python train.py --activation="squared_relu" --positions="rope" --lr_head=0.0215 --seq_len=512
Each number is 128 + 32 x the weight over its row's rms, rounded and kept within 0 to 255. Layers, rows and columns count from 0. Numbers have three digits each. The size before them is the row's rms in percent of the matrix's.

# down: layer 2 MLP down (transposed), 1024x256, rms 0.0944, rows 390-414, columns 128-255
# up: layer 2 MLP up, 1024x256, rms 0.101, rows 391-414, columns 128-255
down390 110:134160090141152169128164096111100087152112133076116127148066123109165125128017131131124102169104124140170187121155105121113072141113115124095085163127085156145120109132140113141153117108170111202116167092188150106115129146140123085129122124114123094114153164105128073146111096108167119105142120154142133128135129116149137176124114140138111146169125088121115113173145150100131146173159
up391 099:144112095118168153007090091063138112138129072096111151165107148096149140130147154151071144072123185096121128129116150126084112170174104096187148162120114126148177123168127190109171092147168109130128132139175143051066171115116094165135154139087090083122104106115106124127091124122202188105078146130105106103121177078128139125118151141094051127125121173150113097096106191181129107120100
down391 098:139145093083140093169110065177141136147148111212109107077135150099097080174131130175138171146188130129085060127109174122133082122174067159174164122100107090130130117157011070152089171138171150145130115113104086170155112123122198111108134100187148157107151104112116147144161102101086144176094125142144133161126105123165114096152147153142197129126112116054124101137160122118154146186071
up392 095:115143139062084096114120153142160090087127096112118145096113162120141103128155161149069102117198111165110093096176123108131142130135143165098114116130128107145136163061162102195098089146100120153155112139187120044062173151128158075123087082158138129079224147117095055099129086100171108143095168144128109098127108166110184148127152133126069148093146141183138155083137126193051189209131
down392 093:119127123174114146123161137077124120101127111104081068166124134123129091120116110134159152103122128136155131075146166126161143177134132170034145144169156159130090154160134122078129102073135142116066150104123077134145116125081100176134140160118122115186176096145155114174134104150095122049109096071102133141143078108127106138159155101134174132096034191143107105154140100122086116118131
up393 115:174096142091097187126166158122082133153066123123139182114168062128122108097134114098124136090149135177125117130189108155158139178153175107158076081138132141106208110060133138154098102082176139109130201156114126112095150070100073107092093100161156125096125146073165094093117074131168104147133155090076176108130109063085108098135147113107134093109146112112144159157114229105137155170127
down393 115:116165115112128150148111135112125136097115114102072164164109140143125116147039093063128097161151154126152108110090147185147204159138124091127144212140160115121104144137145130165144113174108070108085091139118129146167176106077158112109144200128060105100130102145095145096081196073145172143112074132124060156162108116156106173145152091106154109059127156165163101122144163157125085138171
up394 104:133098130109122111130143177094125131128148130112153094173147176103103101152177174121125074182141174138119182150153114124130106191128130090104062098136119120111195112140146112087122128160138150118135104153101161101126141117089109115129099111092126153124081164143122137086116130127101110121135129099052159148138109093141075088144165108193148094100131167110096116199123191127149127110122
down394 101:139149156110128107129177137162125127081135105064092148157132109138157161134194156124078117070147070087143109117170170164125097085157113135082125148172111139220124176109143134124086113117149137114114101182110129194163099126081121161093132081104137188128115098134101160078089102128128078161207135132164141198081166142155086139099136129059120120102121069130142165153154087113118140103106
up395 101:121128077131082128120130141095127106132151075053146132141168175082050103098145156121116149151167136145136165185110140180109113165171130148134146099104091101126140136083123126163114161159116171163113151149148111153163134133144112057103133088169123157140181172110115102058141069136172101155140132121131114118106096129097104085069168101106152084076115134071102075133159145109190184223132
down395 105:191083121158115088123165153154114126104146192069114109114101165165154116094146106072121137175133143120094173203109187098075093103174119102129098076097113100148106141124143123125171079066157125179118168137120085169074147156160121139147208130122146149088143160111116144112132119168123133071138127089157183200111148092140125100098131139087108142166065132055141123133155094121058086092094
up396 089:098121119156155187116082099139132213096125091155083122115170154109115106124099182128136133166105120116135132103106163099159149126096135109147125159151157127128071082063114121104124208058086164189141141120102082072051093142095096090046149102106145167121176141157105146112142144123225097219132140114103178147099111142108117105114177142135100145062163145094132134122115183122103123154129
down396 090:128154098083108118100121113096099126155115131132134195138122143178149110129136130098123157136151121117081100122154156125087163111089099134116200148165159126104129146137172114135139108153097160118105077135192164102131151182155177130168159179094101144135147152119136135151127083064150166159109127175102159154133133149149183176154141170100134140071120150182127190106169148166096082146143
up397 117:092163123109157143082113109130131075085148072126150138152134155088099139176122124103128120099127106128105137175105126121196155112120127109117104098106118145132155122108211138173159166150067103168114128192142141110100148163120041096092229129153156121123195157147157068141122166095185180131164188107160183132077155115150136107132170206156121137048127142084092116153088129202145122111145
down397 111:120191122051166093120100154104163096190138170141116132145144176104165153122106141132112148103075194130109110097125118142146119139132074080107158134135109096080135171170133161176109149129140150152121129114089105151198103148122113129098160089061091160160134122171137073047118071065149154074116124158116086135111122136125128147089094149136156213148159157148088185156131134140110179139102
up398 097:135102146115162109107095121132080150177179075105154118111130110134115143121137123182168202128146164129130149168108113107121167146112129103185117083168049131152116127054137107150168173160142127188127115121151125159113124093129090137168157116130145093130214111161184121111100144135184166132209116121141142090132108158142104165175129146201132181110155110162178119113140132129112151112138
down398 097:105093153083156163160139155110098104103128118145095112146110099177124078126152140131140159088156078160119171118152136119117111095136139110112098159126169190098110127135151103121153107125136128137105155112090166149155159126154151126083105150121132197155106110119107125065086173111112138146105199094155146126140109167143155145109116109112100091102126086152167137074121078105132154098137
up399 095:120144091147085195104169092106143094195158169071109146177160100103110147112133098167184205078164100164118152190106111116172238132094086135160147157142123147143145141128167164164175126128136100125178161119161105107085104136125133146082121161154134107116157112118183117106125092119152141179159104137103152137180163125152147097148197150121105149128151114110146169144096145212108150141124
down399 098:159111122082102044147161239102123163069140080139126101150117152081125114118113126146097086078158130200181112159156094086132195133076106127168111112150173139153122147105157116107098097129163118174123155186115110112117157134106160158141111149100074143160087137098099119108101124139061151095087067153137072096096123131081181131056099108114111128147139165102145105098119126149148112166071
up400 114:110120053117137151128201120140111148210125107163106128116165155075145122123119141172106123071115147171126092186168171077209111142132125172143156118087124125140152213049195066124097118107130177090120138138110105136123117150136137125046097128100140113086148131076173083141053083111117104128160145095138161138159088082073142101151133136129091158125184131081146119144094120112164147093107
down400 111:132148127131056160120167167138095091136145113212117114137120107148138150065149121148166180146120142142116072122119114132133133142146077132119120122135062117102145103147102122141125148145119168091189070130078092122100100154136118103118066158157194158173157087083120221122133117173144133057070123115144140170120173078050177102146112106110163143191146116118096127168140109133168186116106
up401 121:202084149141175140106155086116092096178090084118097069103156081161083146103154124100077141150182087174141128137131125153117127139093122114158088163091167096127154109077133100084131129105159154108131212142086117131110098180124133057128133154105152069092199086153205094140150147131123168106144146123089124086146129125113111135090162115173103166080083133094165113152131151139158136117132
down401 117:120131131152110091094126183113126071091111087104196153151147125143129097126124077074153103123121137161089119107127139139085136137114106125081186132128134134158128113129092152155154146181135117107130132133100157057138063128170078104116161096016132169079185154191111182109155147145150096163168071112173114196155089141114124157140158133128190178106137162146117115104192168078156129134148
up402 087:133180107088121098089177098168105077094186101173080162138084120152156187181097136126123185123107076193103117165115157121177086156103087136104169106155150164150162121103162097132092178080128145133130154143169137122100099169112062100108102115081176105099188094158116102053092165134097136090127168087155193097156111079166133119198140122123145137091101064049177128095124123173180105151132
down402 091:134091127089139166144102176069123070137098115148150155116111083128162118108124092169151083024086146086172105145026141090124109133113104077125134145062107094144112190113093109114165152148121123133163084061079103121136177152118089155148185092198109093163165143132153161110132083109143137179099080118158092118105140129111171120175090135081115146069184165138114072156077108097098136107127
up403 093:116150104088146158143115132120153123156102082079136131114123098154163221122102107205127094115130145160178154126111120193110147131120125189122084194136155110120151152073166157154124121162103134150151080112136076104111107137128125139159168094119144140114160170087181140111118126132202177160166078095090101103119078079170131143129165148163126095123145159134066089145058116127134112131186
down403 096:096121089079121128123105098114105125154153216116173114182125172134112145126136150117162099180125122212162168060096142124099133130149116089146157142128162120140190104074162103091102075130094083116109136133137118122105091152139162120161099070106146110175124155065158133105075177156150101106166081096166089097114174099125102141129177129166141141196086211113131158119135068077150132105160
up404 096:159181131134107169150121081132086082099118145078163111155156117171162084084144120145129121083106143112108051162096142137194171124119128095141149148071131102133200101138144170114142121174125152133114162135137147120078102184108044151157122123140170142124163161147152151121122146121105159104099106076138162100091136074130068129131108139179134090102099101063109156175124120180097135039074
down404 101:072158157146160141119150168160155175091124138136131125066076092105129089133157153068183103166116160071129168099106102164101120108113230149153150073148149158132119101149081128121089110068161137137082089077164106082110141109121141118145084150092164116153106067142146136129126119176117150179118114080085080171137097092157132126120141071140095154089120113171153124141212161106087129172140
up405 110:159085076132102127119137135083113116150113094094101146212110151125102072134125151119122109100172105112060160168118158127122176079137146098199147130107120114159165086162159122121158128128125088122183107105201112153089105156078104124156142145142157111093231088109146138074135125129180137139086195137129099067110113125140122117148144162154151052112118117081162131159068085155125113164144
down405 103:104086150207097163120128159159110169145138139095159191147158125157132066111137142153171118169137126144176127112118149135115108120148128130163129143148146099147081124204159121061102138110171142135160144125130145132111148161102055190137059149097132070165116116119164091115116086195156095106121056064131107124143129160108133067129085131130163099127111113152153159181102115091119140165137
up406 106:125138151066064120095121152105146108181147119141110088158132105149136146130173120132136164158166090121057060065128069129148183145110125083151128134186130164122135141067144139135120123130078129111103131183090146077062112093151127075115137139130145110089105113123122092101052085155120150162062120140132134133152114142131099078117101113159153062126135155126117086160108171121139159131105
down406 104:109113112156099123102122173161157121100113127094188106133138138212183159100184097069131144097109091126137217100163145053149104118102153158130108096165022141122055127159151164076220119106171118113165123130127144176137158133182118107115112132138190207185127120137057128122151114171158149143113156107150138115164135155082105199155129111105109112123100109140121091131115113135137152111125
up407 103:125143110129119122113139106112116123113160119096074145182137115088133143145121194178111146132102143130143145122154097108177117102107128133156183186121109100140164153069132147132142117140057212106121084152157182157127128112159113125120156165207110093066149170134112102152122064137132090140124098159138154141141148073116116060137132139179095055066112123128104114193111120141178128124117
down407 107:067082143134117057111139165106137127178138101134116152128132159075140178130099118168136109103100191087137130229109124166126132102170128110163123111095116142231164099141153127142122159108162080145137146108080158157128101118170126113116157103132114146150118102127154103101126118121085081115112056106179087100104176128183149093147086154127108095170134143097126107134129125083154105167127
up408 101:162068183108161160145192130107137104122147104108151150123095096115087111128117148100109155205129183148084106167174143057115139131133114139141131081067081093097130155133126090128095092136118121097109170085130111115148134188081086133132146116117108124095080180137123118190120119123163172156149150125130102133137146119133170125119184139157088077075140125079152156124131146155089157106179
down408 104:112144084155179107142129099146168108101080106169099106104150176100157140122147075121176127156131126135107124138080180135139145119110137116083158131098147087086127088117103125124120169158095184088097128117180123109133115105156149106184124133114188131110083131079143128178150083109077124146121109101056139137155155103134162104172119116117120127100069081157110147129135140127126162135188
up409 097:199151060101122152151157129115113150159116084078125067146068117069135086123151197173115131149188155186133126091130128091111157153118079093129147149133115090113170078144164102108100109100083106116187104138104173163127143129095070145043118139167152083093122186131106132130148148156112126127125076127168178122076142118120188152099144063161099102109171140193133061120128086167129142169128
down409 100:094120100139111136122157151134101101150106146105096195186101163116124138174143092155092098154113123137148076163120151163146147128186102123148154187099063125166102143141083148170091134135129082122106143074146151106154167122131160137141134140149054131088126122148083140153163093180126182115063050172127175127107161040169130146117157127100122136118104081052177186116156096083071104114175
up410 052:120124115125095205084119106088165165177115141104154139148166129105083060128116073172098136111189090172098135130176129128149193118148084156191158102123105143132169110104167130149163136167069152123101176193237095112107152123131122097091121093121175109096133167098198085137100117092181101112167146135142123101110119097095147114119134156163144113090134128100105083166108149161116098131112
down410 041:150114078159123143164113104142113135160199214175137151132127086081080084076066122139133093064172133140115107109129092114144141149107142142112139167184168135162050118079181176100168177110090121151129116114112103126159099105140080099112129116108122134131096117077158098102057138070138107136137109083115079099100070099143090133153070177217121117102083111153121177108119148114083137156126
up411 100:120205123143090151113073104139150162164093133114151144135124101080149110185078108116134146163163079113045094163184145125138162151110132142148187091153159171157120121047135123176114159128125203161110099140169176098148148164132136101124096118145110122087222071106161129138161111125097185157192140163167172125083120190094172070131152159088141142118102128113175136151139133092088107099168
down411 097:082140135078121150104183160132116140102091153162112113104129171168106127088153160161121136111129178134176152112090122144143111168119110051113104164126107096081142229150135184105161148162129093153158124185085094119142124173123156153166146090160129151112152165161104152117054101171136104131081110159110083119150131138151119169152121133168108139121114126150184173125133148170122099093097
up412 094:179145084144095151117166133160120111139133127100138106132134106145110147115110093059126158149152135122151170106108146112224224089167162120150182143158163062093148129109134133123123097091120196138146097106117129100099143127166098174103166133139101184125171149147155122179159118113091120183131090103156126045087089148083112139135075125081078047112096158104132135166146154087098157147191
down412 095:119131109139102143159151163079130146138164189140154076196132151117087094211167139172152085166036097123127105159045100145127156085087138152179180152126145142164121090133146168148083118181125091135131133149129150154154104162185107157143114105074178136094140134178133170085114134158136119107106083128150104104121117131151096146188157170123161193141183102166122162127103116165118170149106
up413 111:142114112118153104066081123000089135125155124108106109159070099090088153138115138112126086074159142100063184115096125120125135096148141117168141131134089107107179100132160167183128099152108133110161077175129139121141154087094134167081184171100120111091141147127150133141146153147121143174105140113075159062162144145112139134127141146113108140109143136125169123151057110124079169109091
down413 108:113129170108114118148112141105077074115154186138135184143109109096102114105110201099131102105078169131094180091093110089117159130113137167172114120052177135112110122113170076121161157135086165172183137098152153122147124109127136169124126102079101081121085064152131088175112154140148104118066113135082162143082155139140168168076121165077119093137169088124108154151103089079132099135112
up414 094:098164161081144158180161115117201106094143104097163132118113129127136101116055152185077148134060139155143156128099159070137174112091115120131106148126111108138138167162165185185130097162126111092121155148175103072104083154151038113166091086085095128152102130165098064132124096128144124102141120107156095165128083099124143086172144203135118092082109156140138098128140147146149129089137
down414 094:115014124152157154199074121110191107085105114157130068146128147186164157128151158131115085168117186093120116083097141132133199120116156103130148074159112106145122134157115132124165109123140141117194161156106151111146076125129121173147126166108136115128160150097148146125137115151039129085127105122178079153108107144139089157085115120193151106112134156105148143152114139150126102079092